python train.py --n_head=5 --n_kv_head=5 --vocab_size=2433 --norm_eps=1e-05 --rope_base=9810.0 --rope_fraction=1.0 --bias="none" --parallel_block=false --warmup_steps=200 --schedule="wsd" --decay_shape="cos" --steps=3775 --dataset="wikipedia_en"
Each number is 50 + 10 x the weight over its row's rms, rounded and kept within 0 to 99. Layers, rows and columns count from 0. The size before them is the row's rms in percent of the matrix's.

# layer 11 attention output (transposed), 320x320, rms 0.0794, rows 184-191, columns 160-319
101:46 57 63 34 34 55 51 31 50 47 60 55 55 46 58 36 59 43 30 49 64 44 42 70 58 53 66 59 58 61 46 45 48 60 45 50 52 60 44 66 52 54 44 49 36 53 52 39 60 50 56 47 49 59 64 61 60 44 60 48 59 46 53 50 75 58 63 47 40 49 38 35 44 61 68 31 33 43 63 69 51 47 44 58 35 53 42 34 53 60 47 49 39 55 67 46 58 48 72 46 46 60 51 52 44 46 37 56 53 45 38 47 42 39 52 38 48 55 50 60 34 50 53 57 48 36 43 48 59 48 42 42 46 31 52 43 36 30 47 52 38 51 50 42 42 61 59 58 36 64 56 45 48 58 59 49 64 61 53 57
095:34 66 66 41 49 48 46 61 48 42 47 59 41 49 41 64 51 69 60 54 59 56 57 59 57 43 60 42 47 65 26 53 39 67 62 53 54 48 66 43 53 48 56 58 52 63 43 46 42 44 53 50 46 54 69 41 53 54 37 50 58 57 48 49 30 50 38 51 50 47 45 28 58 46 69 52 46 65 58 47 32 53 45 73 39 55 55 50 38 22 39 53 61 41 57 26 47 66 53 53 35 44 47 36 32 37 54 60 60 63 40 70 50 43 44 37 47 51 62 37 34 50 66 55 43 46 44 52 51 45 57 64 56 45 51 55 71 50 48 48 46 50 71 63 59 58 64 51 63 65 29 66 37 46 59 47 45 44 52 45
106:53 44 58 38 62 56 58 46 43 61 50 46 66 54 54 63 54 59 54 63 54 36 39 46 59 57 61 57 48 44 45 54 64 58 52 46 37 36 58 53 62 46 39 45 54 62 43 65 69 45 60 61 30 55 63 58 41 61 34 53 53 54 31 48 68 48 46 55 49 58 47 63 49 52 57 45 49 47 51 42 57 80 67 38 42 55 31 60 61 49 60 61 54 50 56 47 57 65 56 54 52 64 60 33 60 28 22 48 54 57 51 61 53 48 56 46 57 63 42 59 56 59 45 33 42 39 31 34 47 40 44 63 48 45 54 58 38 54 31 54 47 65 45 50 57 44 64 37 55 54 70 76 31 58 41 32 49 42 52 36
101:50 54 51 66 60 49 47 44 38 46 54 45 41 57 68 59 58 46 38 47 47 70 37 47 63 71 45 60 44 42 46 48 59 50 59 49 45 50 53 46 54 44 47 71 60 62 83 49 53 44 38 48 41 48 57 53 39 62 79 47 46 32 46 42 59 53 34 57 48 62 48 55 46 60 40 44 60 31 40 57 36 39 49 59 60 50 58 56 48 52 53 66 66 43 49 57 47 43 32 57 51 54 53 66 45 51 54 57 54 52 60 61 61 31 46 42 49 55 32 65 52 62 63 60 55 44 34 59 40 37 62 36 44 44 43 56 57 50 52 45 42 39 43 44 58 66 46 52 53 53 62 44 52 35 43 54 38 44 56 50
111:49 49 33 49 56 37 56 44 47 46 51 47 77 53 48 54 49 61 61 58 74 45 48 56 43 33 40 50 47 57 50 52 57 43 71 38 38 57 50 42 63 46 54 42 48 37 52 33 40 44 46 43 52 55 51 49 58 54 92 61 64 53 70 61 50 39 46 41 54 43 48 61 40 36 53 54 44 49 48 44 39 65 56 53 62 56 55 52 60 50 58 47 44 50 54 52 42 28 52 41 53 50 34 36 37 52 70 41 51 40 38 57 49 40 38 59 38 78 56 37 57 50 51 56 65 47 35 55 67 61 42 63 48 49 58 51 40 52 47 49 52 46 62 54 53 50 68 33 55 45 26 60 56 44 61 54 66 45 44 36
099:50 35 34 27 50 55 66 42 43 42 56 39 50 37 67 46 61 48 53 49 45 44 26 46 50 45 53 38 70 39 41 37 61 50 44 52 49 68 67 53 35 56 61 46 66 50 38 60 57 61 66 65 70 42 65 31 56 36 59 46 52 68 58 55 44 52 62 43 50 54 63 56 57 55 51 47 65 45 44 43 49 32 29 40 59 57 58 38 50 48 51 55 57 44 54 55 55 48 59 57 54 46 39 41 42 54 56 57 43 61 44 45 54 54 49 45 45 55 61 51 43 75 53 67 38 64 54 67 64 37 63 62 53 48 54 49 55 47 45 52 35 53 70 57 60 61 45 53 49 56 24 52 44 52 48 55 63 43 52 25
101:52 46 38 46 39 44 53 58 47 57 54 34 24 48 59 52 56 43 56 48 31 56 51 44 59 34 38 59 47 42 58 38 62 58 43 53 63 46 40 41 48 39 43 57 67 61 56 60 68 78 43 43 42 36 51 40 44 33 44 44 48 54 30 69 31 50 48 51 52 49 63 33 63 40 34 56 31 47 53 19 40 49 47 52 47 58 51 38 58 35 40 51 66 61 48 58 60 38 47 50 36 64 59 22 65 61 52 54 44 40 77 52 48 50 40 52 61 30 52 46 59 47 65 28 51 45 54 57 38 52 46 40 50 49 52 48 65 66 45 53 50 67 55 33 57 63 49 42 49 40 57 40 45 58 48 50 47 58 58 45
101:47 42 39 32 50 49 46 52 53 45 36 53 72 43 70 29 47 49 62 50 36 36 37 34 39 56 49 54 68 42 56 55 34 56 46 50 36 45 56 43 47 61 38 35 51 62 51 44 52 37 66 46 59 41 46 33 49 62 67 37 51 46 36 51 57 41 64 52 51 37 38 54 56 54 26 35 52 47 44 57 51 58 50 57 72 48 57 51 32 45 66 40 34 54 53 38 40 41 71 73 53 52 53 54 48 49 42 34 49 51 60 61 33 52 49 51 60 62 38 58 41 39 53 41 52 41 50 38 45 37 39 45 58 41 44 42 54 38 46 28 54 50 47 43 45 47 40 50 37 27 39 59 63 61 53 53 46 54 54 47
# layer 11 attention value, 320x320, rms 0.0907, rows 185-191, columns 160-319
100:72 37 43 52 55 41 39 63 47 57 55 48 44 57 34 49 55 57 64 53 51 33 34 46 64 45 55 55 50 40 56 53 56 50 52 52 47 54 41 64 52 70 50 39 46 53 46 39 71 49 52 54 57 50 45 61 45 52 50 47 55 53 64 46 45 58 52 57 57 44 41 55 44 52 52 42 45 59 29 53 58 47 30 55 51 59 59 49 60 57 55 54 67 52 45 56 51 39 56 43 47 61 59 49 60 66 42 46 37 56 59 41 55 45 43 62 50 45 45 66 35 58 54 48 48 74 43 36 52 48 72 42 49 36 55 34 33 43 52 52 63 46 49 33 58 40 52 62 52 54 78 46 57 26 44 40 59 38 68 43
097:49 62 40 49 47 37 38 42 27 50 40 42 31 29 41 37 57 38 41 58 42 34 45 46 58 47 52 44 65 56 46 68 51 49 56 33 44 49 37 45 62 44 42 55 64 60 45 64 54 40 61 58 50 41 51 38 53 44 44 39 23 48 40 45 59 54 47 52 44 71 42 32 59 71 55 61 44 65 48 57 37 49 29 45 58 53 41 61 50 52 53 70 47 52 52 30 41 51 50 51 64 47 58 38 32 49 39 56 54 57 39 50 54 45 53 47 49 53 31 44 32 53 49 64 32 29 46 47 60 39 52 37 37 48 63 60 63 46 47 52 47 54 43 65 63 49 54 47 53 46 56 45 44 43 38 40 37 40 54 57
093:63 60 40 51 34 27 43 48 52 34 45 71 34 48 50 48 44 43 49 41 41 49 49 45 52 56 64 54 56 52 58 46 49 46 52 25 37 60 54 49 42 32 41 59 54 52 34 59 57 48 35 52 48 65 62 40 43 60 69 45 54 58 37 34 66 46 35 37 40 64 61 52 40 49 49 59 37 64 39 53 57 75 65 65 48 48 50 55 52 46 58 52 58 66 32 49 62 44 42 31 56 35 62 50 48 45 70 63 65 39 45 45 55 53 47 65 37 57 44 41 49 43 43 59 34 65 61 36 63 51 44 64 62 51 69 58 44 61 44 41 65 53 39 66 64 54 35 54 49 55 47 55 32 44 40 50 51 47 56 44
097:63 45 53 44 48 63 44 50 38 64 45 46 41 63 39 49 56 50 50 51 35 48 56 43 39 49 43 59 48 65 57 52 48 51 92 57 31 53 47 32 38 74 59 45 48 54 48 55 61 52 49 50 31 52 52 46 54 43 57 32 41 56 61 67 63 55 32 44 76 36 52 52 47 64 48 52 64 37 53 42 53 59 57 32 64 43 61 44 63 49 56 42 37 42 71 46 45 34 53 54 46 66 46 45 50 55 49 57 46 57 59 58 45 64 53 47 36 56 65 57 33 52 54 39 54 57 41 30 54 54 58 39 47 36 61 38 36 55 42 74 66 42 61 40 62 53 35 42 51 50 54 58 42 39 54 49 39 55 37 53
096:45 49 49 65 52 54 51 60 67 42 46 46 27 60 34 35 47 60 42 33 43 55 40 64 60 50 57 53 46 40 47 49 55 51 66 65 51 49 48 39 41 59 52 48 40 58 68 35 38 48 51 59 50 35 71 48 51 59 51 68 43 48 56 44 60 51 48 42 61 27 48 64 35 53 54 54 39 55 49 70 54 52 49 61 39 33 48 57 49 49 59 31 36 56 47 65 53 42 53 33 47 54 62 52 65 63 34 63 43 70 49 35 69 45 50 53 49 52 51 58 46 43 62 56 51 46 37 67 66 67 48 39 62 33 47 56 62 50 42 36 59 48 40 50 56 55 45 36 72 50 50 32 51 41 68 34 55 60 52 54
090:49 47 36 50 32 55 66 50 51 43 44 53 62 58 66 55 44 71 49 67 68 52 64 42 48 44 56 33 59 37 45 42 51 52 36 52 61 37 55 62 56 50 57 31 64 67 45 70 46 64 69 48 71 50 47 35 36 50 45 70 45 49 55 53 48 63 68 33 33 41 61 43 64 49 22 44 50 47 59 50 58 49 52 32 58 43 41 57 49 49 44 57 45 40 49 40 51 53 41 46 40 61 45 39 67 34 47 66 35 22 55 52 43 50 45 68 47 50 52 39 48 47 60 48 34 55 72 51 46 49 47 58 57 55 49 45 41 60 55 35 56 61 55 60 42 52 45 39 30 51 59 66 47 64 56 47 60 34 30 44
097:50 57 52 58 72 54 63 58 59 57 32 41 67 62 39 45 57 39 42 40 70 47 51 36 45 53 42 37 52 54 58 38 43 52 30 54 66 44 69 55 44 46 45 59 39 62 52 47 40 51 49 32 45 45 55 49 25 42 54 49 42 54 66 73 41 52 48 49 50 55 41 51 60 46 38 39 58 41 58 32 36 62 43 51 53 43 42 30 40 74 51 51 49 47 40 34 66 55 42 61 49 59 44 61 60 61 47 44 41 62 69 51 47 61 63 54 65 51 40 57 62 45 37 43 50 42 56 52 55 50 51 48 38 45 44 59 59 60 56 62 51 50 67 60 46 63 39 50 50 19 43 39 52 54 66 48 53 46 38 56
# layer 11 attention query, 320x320, rms 0.0667, rows 192-206, columns 160-319
081:42 48 54 54 47 56 43 58 38 58 45 68 41 39 49 49 56 64 47 34 45 69 44 41 56 43 45 39 50 59 50 58 22 65 40 46 49 55 45 46 31 52 33 56 34 49 52 46 44 53 32 55 49 59 46 57 59 59 57 48 41 36 73 43 49 38 59 39 47 49 54 73 42 60 54 58 38 56 59 48 39 54 48 40 41 61 39 60 52 39 70 50 45 65 58 65 53 53 61 47 68 49 49 42 42 40 56 65 57 52 48 61 65 37 58 39 56 51 52 54 42 48 71 31 58 55 54 58 43 66 59 60 42 46 51 40 71 44 31 37 41 53 60 55 56 50 63 41 56 48 74 42 27 36 34 61 37 50 55 52
088:55 55 38 59 50 40 56 55 58 38 42 34 53 50 38 58 43 53 60 40 34 54 53 53 64 36 56 42 46 40 42 38 58 40 45 63 44 46 62 47 54 48 58 50 50 39 36 63 57 54 72 67 36 49 63 50 46 46 39 55 66 47 52 49 59 48 41 57 29 47 54 62 61 70 57 56 45 31 53 60 62 53 43 43 48 42 27 70 61 58 50 63 65 34 46 43 63 61 60 65 45 61 44 48 66 37 48 51 53 61 59 69 50 41 51 40 40 63 55 45 50 45 56 63 29 49 35 79 45 46 66 47 56 43 49 51 48 34 50 36 44 53 62 49 60 23 54 45 47 42 44 49 60 46 58 47 52 50 44 45
076:34 48 29 31 46 51 52 51 40 46 52 47 61 78 65 47 63 45 56 37 42 54 71 56 37 33 58 65 57 42 66 55 63 68 65 56 51 59 62 39 53 52 54 42 42 39 56 54 40 50 39 51 48 59 43 64 50 58 62 50 53 54 50 41 42 50 41 51 48 31 54 45 45 43 43 57 58 46 36 49 49 41 56 53 45 46 47 62 54 51 26 56 37 51 35 44 36 36 52 48 39 47 50 54 55 51 55 64 58 49 50 46 52 59 44 55 54 60 57 48 54 43 53 54 33 47 47 38 51 60 53 65 56 63 58 52 52 33 58 60 47 64 54 37 58 68 43 66 44 50 53 58 36 43 47 39 45 43 45 69
089:53 75 34 52 47 62 42 49 58 39 53 61 46 50 53 65 56 43 46 55 66 36 44 53 43 63 71 45 37 54 41 65 41 49 55 42 47 48 52 44 52 55 45 64 58 55 55 48 41 44 32 47 49 52 53 63 58 50 40 54 26 43 61 46 61 38 46 44 45 65 70 31 58 51 56 49 52 50 52 48 39 46 54 49 50 46 38 56 56 43 51 46 41 42 57 57 49 50 52 53 42 46 53 34 46 53 42 58 41 45 63 49 42 65 64 60 67 59 66 36 52 57 65 49 61 36 59 28 55 61 58 52 23 62 57 38 64 22 47 60 44 31 49 65 41 56 59 52 43 58 53 54 56 60 32 58 49 43 59 46
089:72 55 45 62 51 62 38 49 55 52 28 45 44 44 40 45 34 49 39 62 52 33 41 46 39 42 40 40 46 37 47 45 23 46 56 54 44 49 49 41 64 46 54 47 46 63 58 34 36 73 66 49 48 53 76 55 44 46 42 61 52 46 53 47 56 60 49 39 44 49 47 51 45 72 47 55 42 50 55 48 54 48 20 38 43 64 70 58 44 39 60 59 54 50 40 58 46 53 51 37 40 51 34 69 41 54 54 30 40 50 57 58 55 36 51 43 25 45 59 46 62 67 39 47 70 41 51 57 63 53 66 39 37 52 51 34 45 62 71 53 38 57 46 55 71 18 30 45 53 59 45 43 34 50 65 49 69 50 37 52
083:41 65 44 33 42 31 52 49 44 52 57 47 51 59 51 55 56 60 42 47 56 57 49 44 37 40 54 63 39 47 36 45 61 45 40 55 54 39 72 62 53 42 75 43 42 46 55 39 54 38 49 64 52 57 60 37 48 56 51 49 43 51 45 49 48 59 48 41 43 31 43 41 43 44 36 55 62 63 56 54 65 72 43 51 55 48 43 38 39 49 49 56 53 32 57 30 54 40 34 66 52 40 38 60 39 48 41 60 62 49 51 60 46 39 52 41 28 59 46 44 57 35 42 53 32 65 38 50 39 53 28 46 58 45 45 49 42 66 51 45 57 52 65 44 38 59 59 42 55 40 51 66 51 46 73 51 54 43 48 54
078:36 54 44 64 69 58 32 43 46 57 56 43 35 69 61 66 45 48 58 57 59 71 58 40 59 49 44 46 57 32 48 54 53 50 44 50 49 55 50 53 39 41 46 53 49 39 74 50 45 52 66 46 58 51 46 46 43 47 46 40 43 53 46 56 45 39 40 47 56 47 52 25 67 48 52 40 59 56 51 24 56 44 65 51 64 43 34 49 57 43 40 54 34 51 40 47 51 46 61 73 34 59 58 39 58 61 55 62 42 40 51 44 66 56 49 69 55 56 55 42 30 43 55 53 57 45 52 32 38 49 76 50 48 55 55 35 29 41 42 47 50 51 71 47 46 62 57 53 67 29 60 45 44 41 43 69 51 53 50 40
090:48 77 47 60 42 55 28 47 51 34 62 50 48 38 33 68 53 37 37 51 56 57 51 39 50 67 28 36 42 55 60 74 40 42 65 59 38 45 33 46 40 42 44 51 62 32 57 38 48 60 51 48 61 55 56 58 46 36 44 51 53 52 55 53 54 24 52 55 47 64 65 59 58 55 48 38 45 49 57 57 28 37 53 42 46 54 50 59 52 47 52 61 53 44 50 68 60 38 52 50 33 67 54 47 38 55 61 67 41 40 47 49 55 52 51 53 50 63 57 39 53 51 46 45 59 54 69 49 57 52 71 45 35 55 60 54 63 42 50 55 57 46 44 62 74 42 52 38 39 44 61 38 51 40 66 66 41 44 46 48
087:67 57 62 49 51 43 36 47 49 58 46 52 36 46 50 48 49 35 15 43 63 46 50 40 68 54 35 47 38 35 57 53 43 57 40 54 35 49 58 40 62 46 44 63 51 49 68 44 49 57 57 46 57 61 64 42 56 44 55 48 58 48 61 35 49 47 37 62 50 69 61 40 46 73 49 40 32 40 64 52 32 65 54 40 44 58 54 66 47 35 57 47 56 42 59 50 63 44 50 42 57 46 59 49 55 58 57 47 36 55 36 68 39 44 62 46 55 69 52 44 64 80 45 38 66 11 46 63 48 56 61 52 29 40 56 55 29 52 65 57 60 44 56 60 72 43 34 49 44 54 61 40 44 64 58 55 54 56 64 36
089:54 39 31 43 36 42 40 55 57 60 61 42 48 67 19 65 50 63 68 42 65 54 48 39 55 45 56 51 28 56 50 48 40 50 41 60 47 51 46 55 56 41 61 46 67 49 48 52 66 43 48 54 52 71 49 41 46 38 51 48 48 43 62 42 57 40 36 37 36 56 52 62 61 45 47 48 48 49 51 48 45 49 53 50 58 53 45 45 44 60 71 48 62 37 39 38 43 62 44 72 54 52 51 62 56 53 55 53 42 65 41 64 56 43 56 59 50 64 71 50 64 38 41 52 63 50 46 49 38 38 39 66 49 44 61 49 51 61 48 48 55 53 64 53 50 67 54 50 61 35 42 60 68 33 38 50 34 35 43 35
086:46 63 53 49 41 38 34 50 58 51 46 61 31 63 36 44 56 56 58 58 55 65 25 48 40 57 41 55 48 44 50 53 58 45 39 50 33 55 48 47 40 44 60 59 56 47 41 38 37 52 58 56 52 41 34 49 50 42 57 39 45 56 75 66 42 36 53 43 53 47 46 73 58 46 50 51 63 72 55 61 51 45 49 56 69 60 60 36 58 51 47 61 39 46 58 39 52 59 37 45 56 51 60 42 58 45 53 40 56 43 36 56 44 58 41 49 51 33 39 38 51 53 51 35 47 51 54 56 42 45 48 69 45 51 61 58 52 57 48 43 66 41 57 70 54 43 68 65 54 51 45 27 60 45 42 51 52 64 57 50
075:54 47 65 64 45 50 51 51 49 37 53 41 46 40 52 25 61 40 56 48 45 41 44 42 54 41 57 66 51 37 35 48 45 39 55 47 46 49 43 45 46 54 55 47 45 42 44 64 55 36 41 57 42 61 61 58 63 55 50 59 45 42 44 49 41 63 30 55 54 52 39 48 54 50 58 47 39 40 38 52 61 48 42 62 41 66 46 40 59 42 49 66 63 56 45 47 43 60 49 25 53 45 40 45 43 42 37 57 60 51 47 53 40 45 48 48 46 56 42 48 61 41 65 41 31 50 38 65 47 65 38 48 61 49 50 33 59 53 58 40 52 63 59 63 28 53 42 47 40 52 26 72 44 48 56 49 54 48 33 42
098:47 57 48 70 53 68 40 60 40 53 59 51 38 57 55 21 64 43 45 49 48 39 53 50 45 46 45 70 40 48 50 45 55 37 43 34 41 56 48 47 60 70 47 49 40 48 49 39 38 60 30 52 54 65 60 63 81 61 60 54 55 37 59 43 39 70 44 45 45 43 49 50 57 44 44 65 45 51 34 60 43 29 34 48 56 59 69 33 63 46 42 69 37 44 37 55 33 51 41 34 67 44 31 61 41 51 68 56 67 46 37 47 58 46 58 54 39 50 49 54 67 55 51 32 26 58 42 61 52 78 54 36 54 56 54 22 48 56 49 61 44 39 56 46 51 49 44 61 43 51 39 60 50 50 63 51 55 62 35 60
085:45 43 44 37 74 42 67 51 59 53 73 66 64 35 57 49 40 37 44 56 73 48 41 58 39 52 69 38 37 53 71 52 47 62 44 65 61 40 48 50 45 51 65 46 46 64 40 49 44 40 40 42 42 50 45 55 52 46 27 34 46 49 53 48 47 44 42 58 35 51 28 51 69 41 28 45 53 63 51 37 55 50 52 59 50 64 32 40 48 55 46 51 64 45 65 39 43 53 40 39 57 37 52 51 54 42 50 40 68 35 39 53 43 63 50 57 40 48 46 56 40 51 28 46 60 39 49 50 56 43 35 45 68 43 42 63 61 53 39 43 48 44 64 39 50 67 54 53 41 37 49 59 61 34 55 53 42 58 61 44
080:63 52 53 40 33 64 59 39 55 55 51 47 56 57 47 46 52 41 43 49 40 46 57 52 45 46 52 30 37 53 53 39 52 38 36 49 59 51 55 44 36 31 65 35 62 48 60 49 61 58 57 34 47 42 60 53 60 58 47 42 51 55 52 47 33 55 37 41 65 42 52 55 57 65 62 52 42 44 47 55 66 59 33 38 41 64 53 46 37 57 45 44 50 57 71 45 26 63 48 45 50 48 42 55 55 56 32 44 45 72 47 43 45 59 58 49 42 60 43 69 48 25 43 58 45 58 38 64 47 58 47 39 49 41 58 38 52 51 72 62 50 67 65 45 58 57 54 51 58 51 43 73 48 59 64 47 64 38 38 43
# layer 11 attention key, 320x320, rms 0.0671, rows 192-205, columns 160-319
089:57 51 57 41 63 44 46 60 49 61 44 45 63 60 56 60 53 59 43 56 51 59 53 60 51 59 53 60 76 49 56 46 40 58 59 47 45 37 48 68 48 58 50 54 58 63 46 37 53 34 59 70 65 60 22 49 28 50 46 67 60 50 36 57 38 57 53 45 50 49 43 54 59 50 50 62 48 55 62 62 48 49 62 38 55 70 52 26 47 51 45 39 38 59 54 59 49 52 37 53 62 55 43 44 50 53 49 36 56 42 49 49 70 70 50 51 44 56 31 47 46 69 63 49 50 53 59 46 46 42 46 62 63 62 53 64 60 60 64 56 56 61 39 68 48 41 32 57 59 39 43 48 47 60 38 50 54 46 41 54
087:54 42 52 43 64 45 43 36 44 54 57 65 55 50 55 53 48 38 51 44 67 65 47 46 44 58 38 57 53 54 52 69 51 29 55 59 79 59 52 58 51 48 53 38 52 43 66 27 41 55 39 34 78 55 54 53 31 39 54 48 49 35 44 68 43 34 41 50 74 69 18 72 46 44 45 60 45 55 54 56 49 59 48 36 57 57 54 37 36 33 49 37 64 62 42 42 58 48 43 49 46 54 66 53 31 69 68 54 46 51 50 53 49 51 65 51 43 43 17 45 54 56 50 61 57 40 52 42 58 55 52 52 54 53 54 57 36 56 57 58 66 61 49 34 61 63 48 42 49 39 55 24 40 44 40 60 44 49 44 49
078:43 59 62 63 36 35 36 39 49 59 47 58 54 40 47 63 45 28 61 72 53 40 45 63 41 53 24 45 42 74 37 51 70 59 38 48 50 50 53 42 65 56 46 45 64 56 61 58 55 42 35 50 56 43 62 34 62 55 30 52 49 65 34 61 56 56 77 48 52 46 50 49 51 54 54 58 42 24 51 62 41 45 39 21 29 36 38 41 41 50 62 53 36 37 55 59 53 65 50 53 50 55 61 37 53 66 53 54 52 45 56 59 29 44 48 48 40 49 48 74 53 42 50 49 67 77 38 46 30 53 34 50 47 42 42 43 51 71 59 67 46 41 46 47 51 46 44 41 53 50 37 54 56 43 65 41 62 59 47 38
083:75 61 63 48 51 36 53 60 47 43 58 59 55 41 51 46 51 34 58 64 75 54 49 51 38 59 39 46 44 43 78 47 51 35 56 44 35 33 56 70 42 49 70 37 42 63 47 36 42 53 55 63 63 52 50 45 57 52 30 42 48 45 33 62 39 53 59 60 46 58 22 58 61 48 51 61 44 60 50 74 42 50 65 43 51 56 51 48 48 44 57 38 65 42 67 55 42 37 47 50 49 46 44 36 47 51 42 59 60 46 39 39 74 58 48 49 57 59 46 57 55 63 52 62 42 60 45 37 49 34 49 45 59 64 41 57 41 36 51 39 64 40 16 55 50 41 42 42 46 51 45 40 52 42 55 62 58 56 56 44
086:65 39 50 39 74 46 55 50 41 52 40 42 45 54 71 45 48 55 62 41 35 49 47 37 54 49 38 58 51 30 61 67 45 56 58 41 51 44 36 38 45 56 64 60 56 58 58 37 55 56 41 65 42 56 32 49 50 48 52 56 45 47 45 44 55 37 45 54 49 65 47 64 40 54 52 55 70 65 51 44 54 52 62 45 56 61 59 61 64 50 45 39 53 77 37 52 39 45 56 65 61 56 52 53 58 48 49 44 57 39 40 53 43 58 58 60 48 36 42 52 49 43 58 53 48 32 67 55 65 33 58 60 43 39 49 69 40 25 33 42 35 53 69 63 58 47 64 67 41 55 67 59 51 45 42 53 29 48 63 57
082:49 47 27 64 46 37 37 65 49 65 52 45 41 51 51 66 41 59 38 58 42 44 46 45 61 33 52 60 47 71 31 37 41 63 51 60 57 51 45 51 40 48 51 49 45 64 58 57 54 55 50 43 44 49 48 42 61 33 74 54 57 59 48 49 42 48 47 53 56 68 46 61 34 63 54 50 58 40 65 45 52 42 40 45 51 38 43 61 51 65 50 58 51 61 45 56 57 50 41 53 45 59 68 60 54 45 52 55 59 57 51 41 47 31 40 47 72 53 69 48 36 51 62 38 58 48 55 56 46 41 50 52 34 42 41 45 70 52 38 49 38 40 52 48 45 52 49 47 49 65 48 47 58 62 63 29 42 51 31 49
077:60 38 56 60 28 62 59 43 45 60 44 53 74 35 39 57 57 44 49 55 51 47 27 44 44 45 49 46 57 61 61 45 55 48 54 34 36 64 32 60 43 46 61 34 43 52 56 48 54 39 57 49 35 57 37 46 53 57 34 41 43 60 58 59 46 51 50 43 31 58 34 56 51 33 32 53 41 71 50 50 51 63 58 61 33 57 44 49 47 60 56 50 63 47 60 52 46 35 53 49 40 53 49 49 49 59 39 59 40 55 42 58 53 38 44 46 49 61 45 52 57 57 46 62 65 73 53 50 52 52 35 43 63 60 53 43 44 60 47 59 44 50 33 50 38 46 40 40 45 55 40 49 48 56 51 58 54 54 46 65
084:57 39 50 27 73 54 64 48 53 51 46 51 43 64 54 61 67 73 39 54 54 67 29 43 46 69 60 47 61 33 62 58 43 49 37 32 46 56 53 49 55 60 62 80 51 56 46 45 25 59 44 38 48 50 47 45 35 37 41 56 54 34 52 41 34 45 40 59 31 55 45 41 58 56 43 47 60 88 52 63 52 52 50 57 58 57 50 42 53 48 43 55 48 49 53 39 49 47 55 46 63 59 30 33 41 57 28 36 56 64 52 64 52 60 56 64 71 41 42 36 39 68 29 70 36 37 60 47 57 62 46 44 39 40 61 55 44 37 55 51 46 30 55 47 55 55 41 61 33 47 61 27 50 45 48 63 43 53 49 46
077:79 33 33 42 42 34 58 27 49 68 50 48 59 48 61 58 57 51 33 62 60 62 38 44 42 43 53 42 64 41 57 46 37 60 28 37 52 43 50 36 57 55 54 48 43 56 43 62 44 49 63 59 43 44 37 58 53 53 30 49 53 45 57 54 54 37 53 59 60 47 45 46 59 52 43 49 81 48 44 68 54 62 50 69 51 56 49 56 59 36 55 47 43 48 47 42 50 61 48 44 56 55 50 53 51 50 31 65 60 70 51 53 55 46 54 51 56 62 52 69 26 64 40 47 34 52 57 56 64 60 31 54 46 49 41 58 40 58 40 47 48 41 59 55 53 53 43 46 31 53 58 44 44 49 49 39 29 44 40 45
089:62 51 29 55 50 58 56 52 56 55 55 55 33 54 64 44 58 44 46 46 39 62 59 43 50 45 54 52 63 68 60 65 41 59 54 45 56 59 47 46 64 56 45 47 42 42 33 55 40 64 55 21 72 47 48 68 50 52 39 52 43 55 51 48 51 51 53 43 56 63 49 37 56 47 42 45 50 37 78 45 51 59 33 65 59 50 58 49 40 67 53 45 47 57 38 47 66 64 44 58 41 51 48 26 50 57 46 33 49 37 59 69 51 36 45 35 57 46 50 50 44 44 46 49 61 51 43 59 59 53 65 45 49 41 58 60 69 52 63 62 40 48 50 22 43 63 57 33 53 53 45 39 40 59 50 54 36 39 37 58
081:38 45 42 48 58 69 44 35 59 61 58 64 33 57 44 57 56 42 57 61 44 57 60 41 39 59 69 51 59 59 46 61 46 68 39 72 53 47 60 59 56 58 31 39 49 39 51 47 40 67 64 51 62 57 36 37 44 43 54 50 44 57 53 52 61 28 51 58 48 53 61 40 47 61 68 53 46 47 45 51 55 49 28 50 51 43 48 54 54 40 48 58 50 47 48 38 52 55 52 43 58 63 50 44 49 51 47 53 46 41 44 54 53 42 44 54 58 47 29 49 43 51 44 40 30 42 68 73 41 55 65 55 44 67 50 52 53 54 29 36 48 57 64 43 58 49 62 44 56 45 64 40 47 36 48 48 54 59 51 54
075:44 55 39 57 44 52 60 52 38 60 51 55 44 63 54 44 35 42 47 40 43 46 53 54 69 30 55 39 27 55 36 53 76 51 53 64 57 54 45 54 56 49 24 53 63 50 66 57 64 61 45 40 55 48 55 43 45 74 57 42 75 67 46 68 48 49 60 46 63 49 50 31 44 41 53 46 30 45 51 35 49 46 58 36 54 51 56 49 63 53 51 53 51 40 48 48 36 47 58 62 52 59 57 41 54 47 42 48 34 36 53 39 37 39 45 48 50 42 48 66 51 24 49 35 66 58 51 46 40 47 54 42 44 39 53 35 59 47 56 56 60 49 36 46 34 60 59 32 61 24 43 59 46 38 49 52 58 40 50 64
093:37 56 24 65 48 36 48 53 57 63 47 62 50 52 54 31 45 39 59 47 54 39 47 38 46 26 64 53 45 62 49 33 53 66 52 37 60 43 55 58 58 56 59 61 58 61 53 50 47 49 47 68 57 51 42 45 44 58 46 67 63 53 43 60 42 49 46 58 49 63 39 42 47 49 59 56 41 37 49 47 65 35 39 56 46 49 64 68 51 60 53 63 44 61 52 56 53 57 71 53 49 49 66 58 55 35 47 59 36 52 57 43 39 57 52 39 44 57 60 67 44 33 66 37 63 46 54 69 64 46 44 63 33 33 43 49 57 54 51 44 41 44 44 71 48 46 47 52 30 42 38 67 47 57 48 49 46 62 65 43
078:36 63 46 61 66 52 34 53 50 52 49 57 31 60 36 37 55 56 60 49 45 46 67 66 47 27 65 46 49 55 43 43 52 38 34 49 55 61 61 57 50 74 43 29 61 37 59 46 44 58 62 65 45 60 48 41 46 30 57 55 58 67 52 47 48 35 57 36 37 44 47 40 57 35 66 43 42 49 46 37 55 36 53 50 45 57 52 66 49 57 35 68 61 50 47 43 63 42 52 51 47 43 50 51 26 49 52 36 52 51 52 52 45 38 36 52 62 45 64 39 59 44 39 49 40 72 32 47 47 50 47 59 66 67 49 40 55 67 54 54 52 62 39 32 59 52 39 43 59 57 44 68 61 52 48 38 53 42 57 37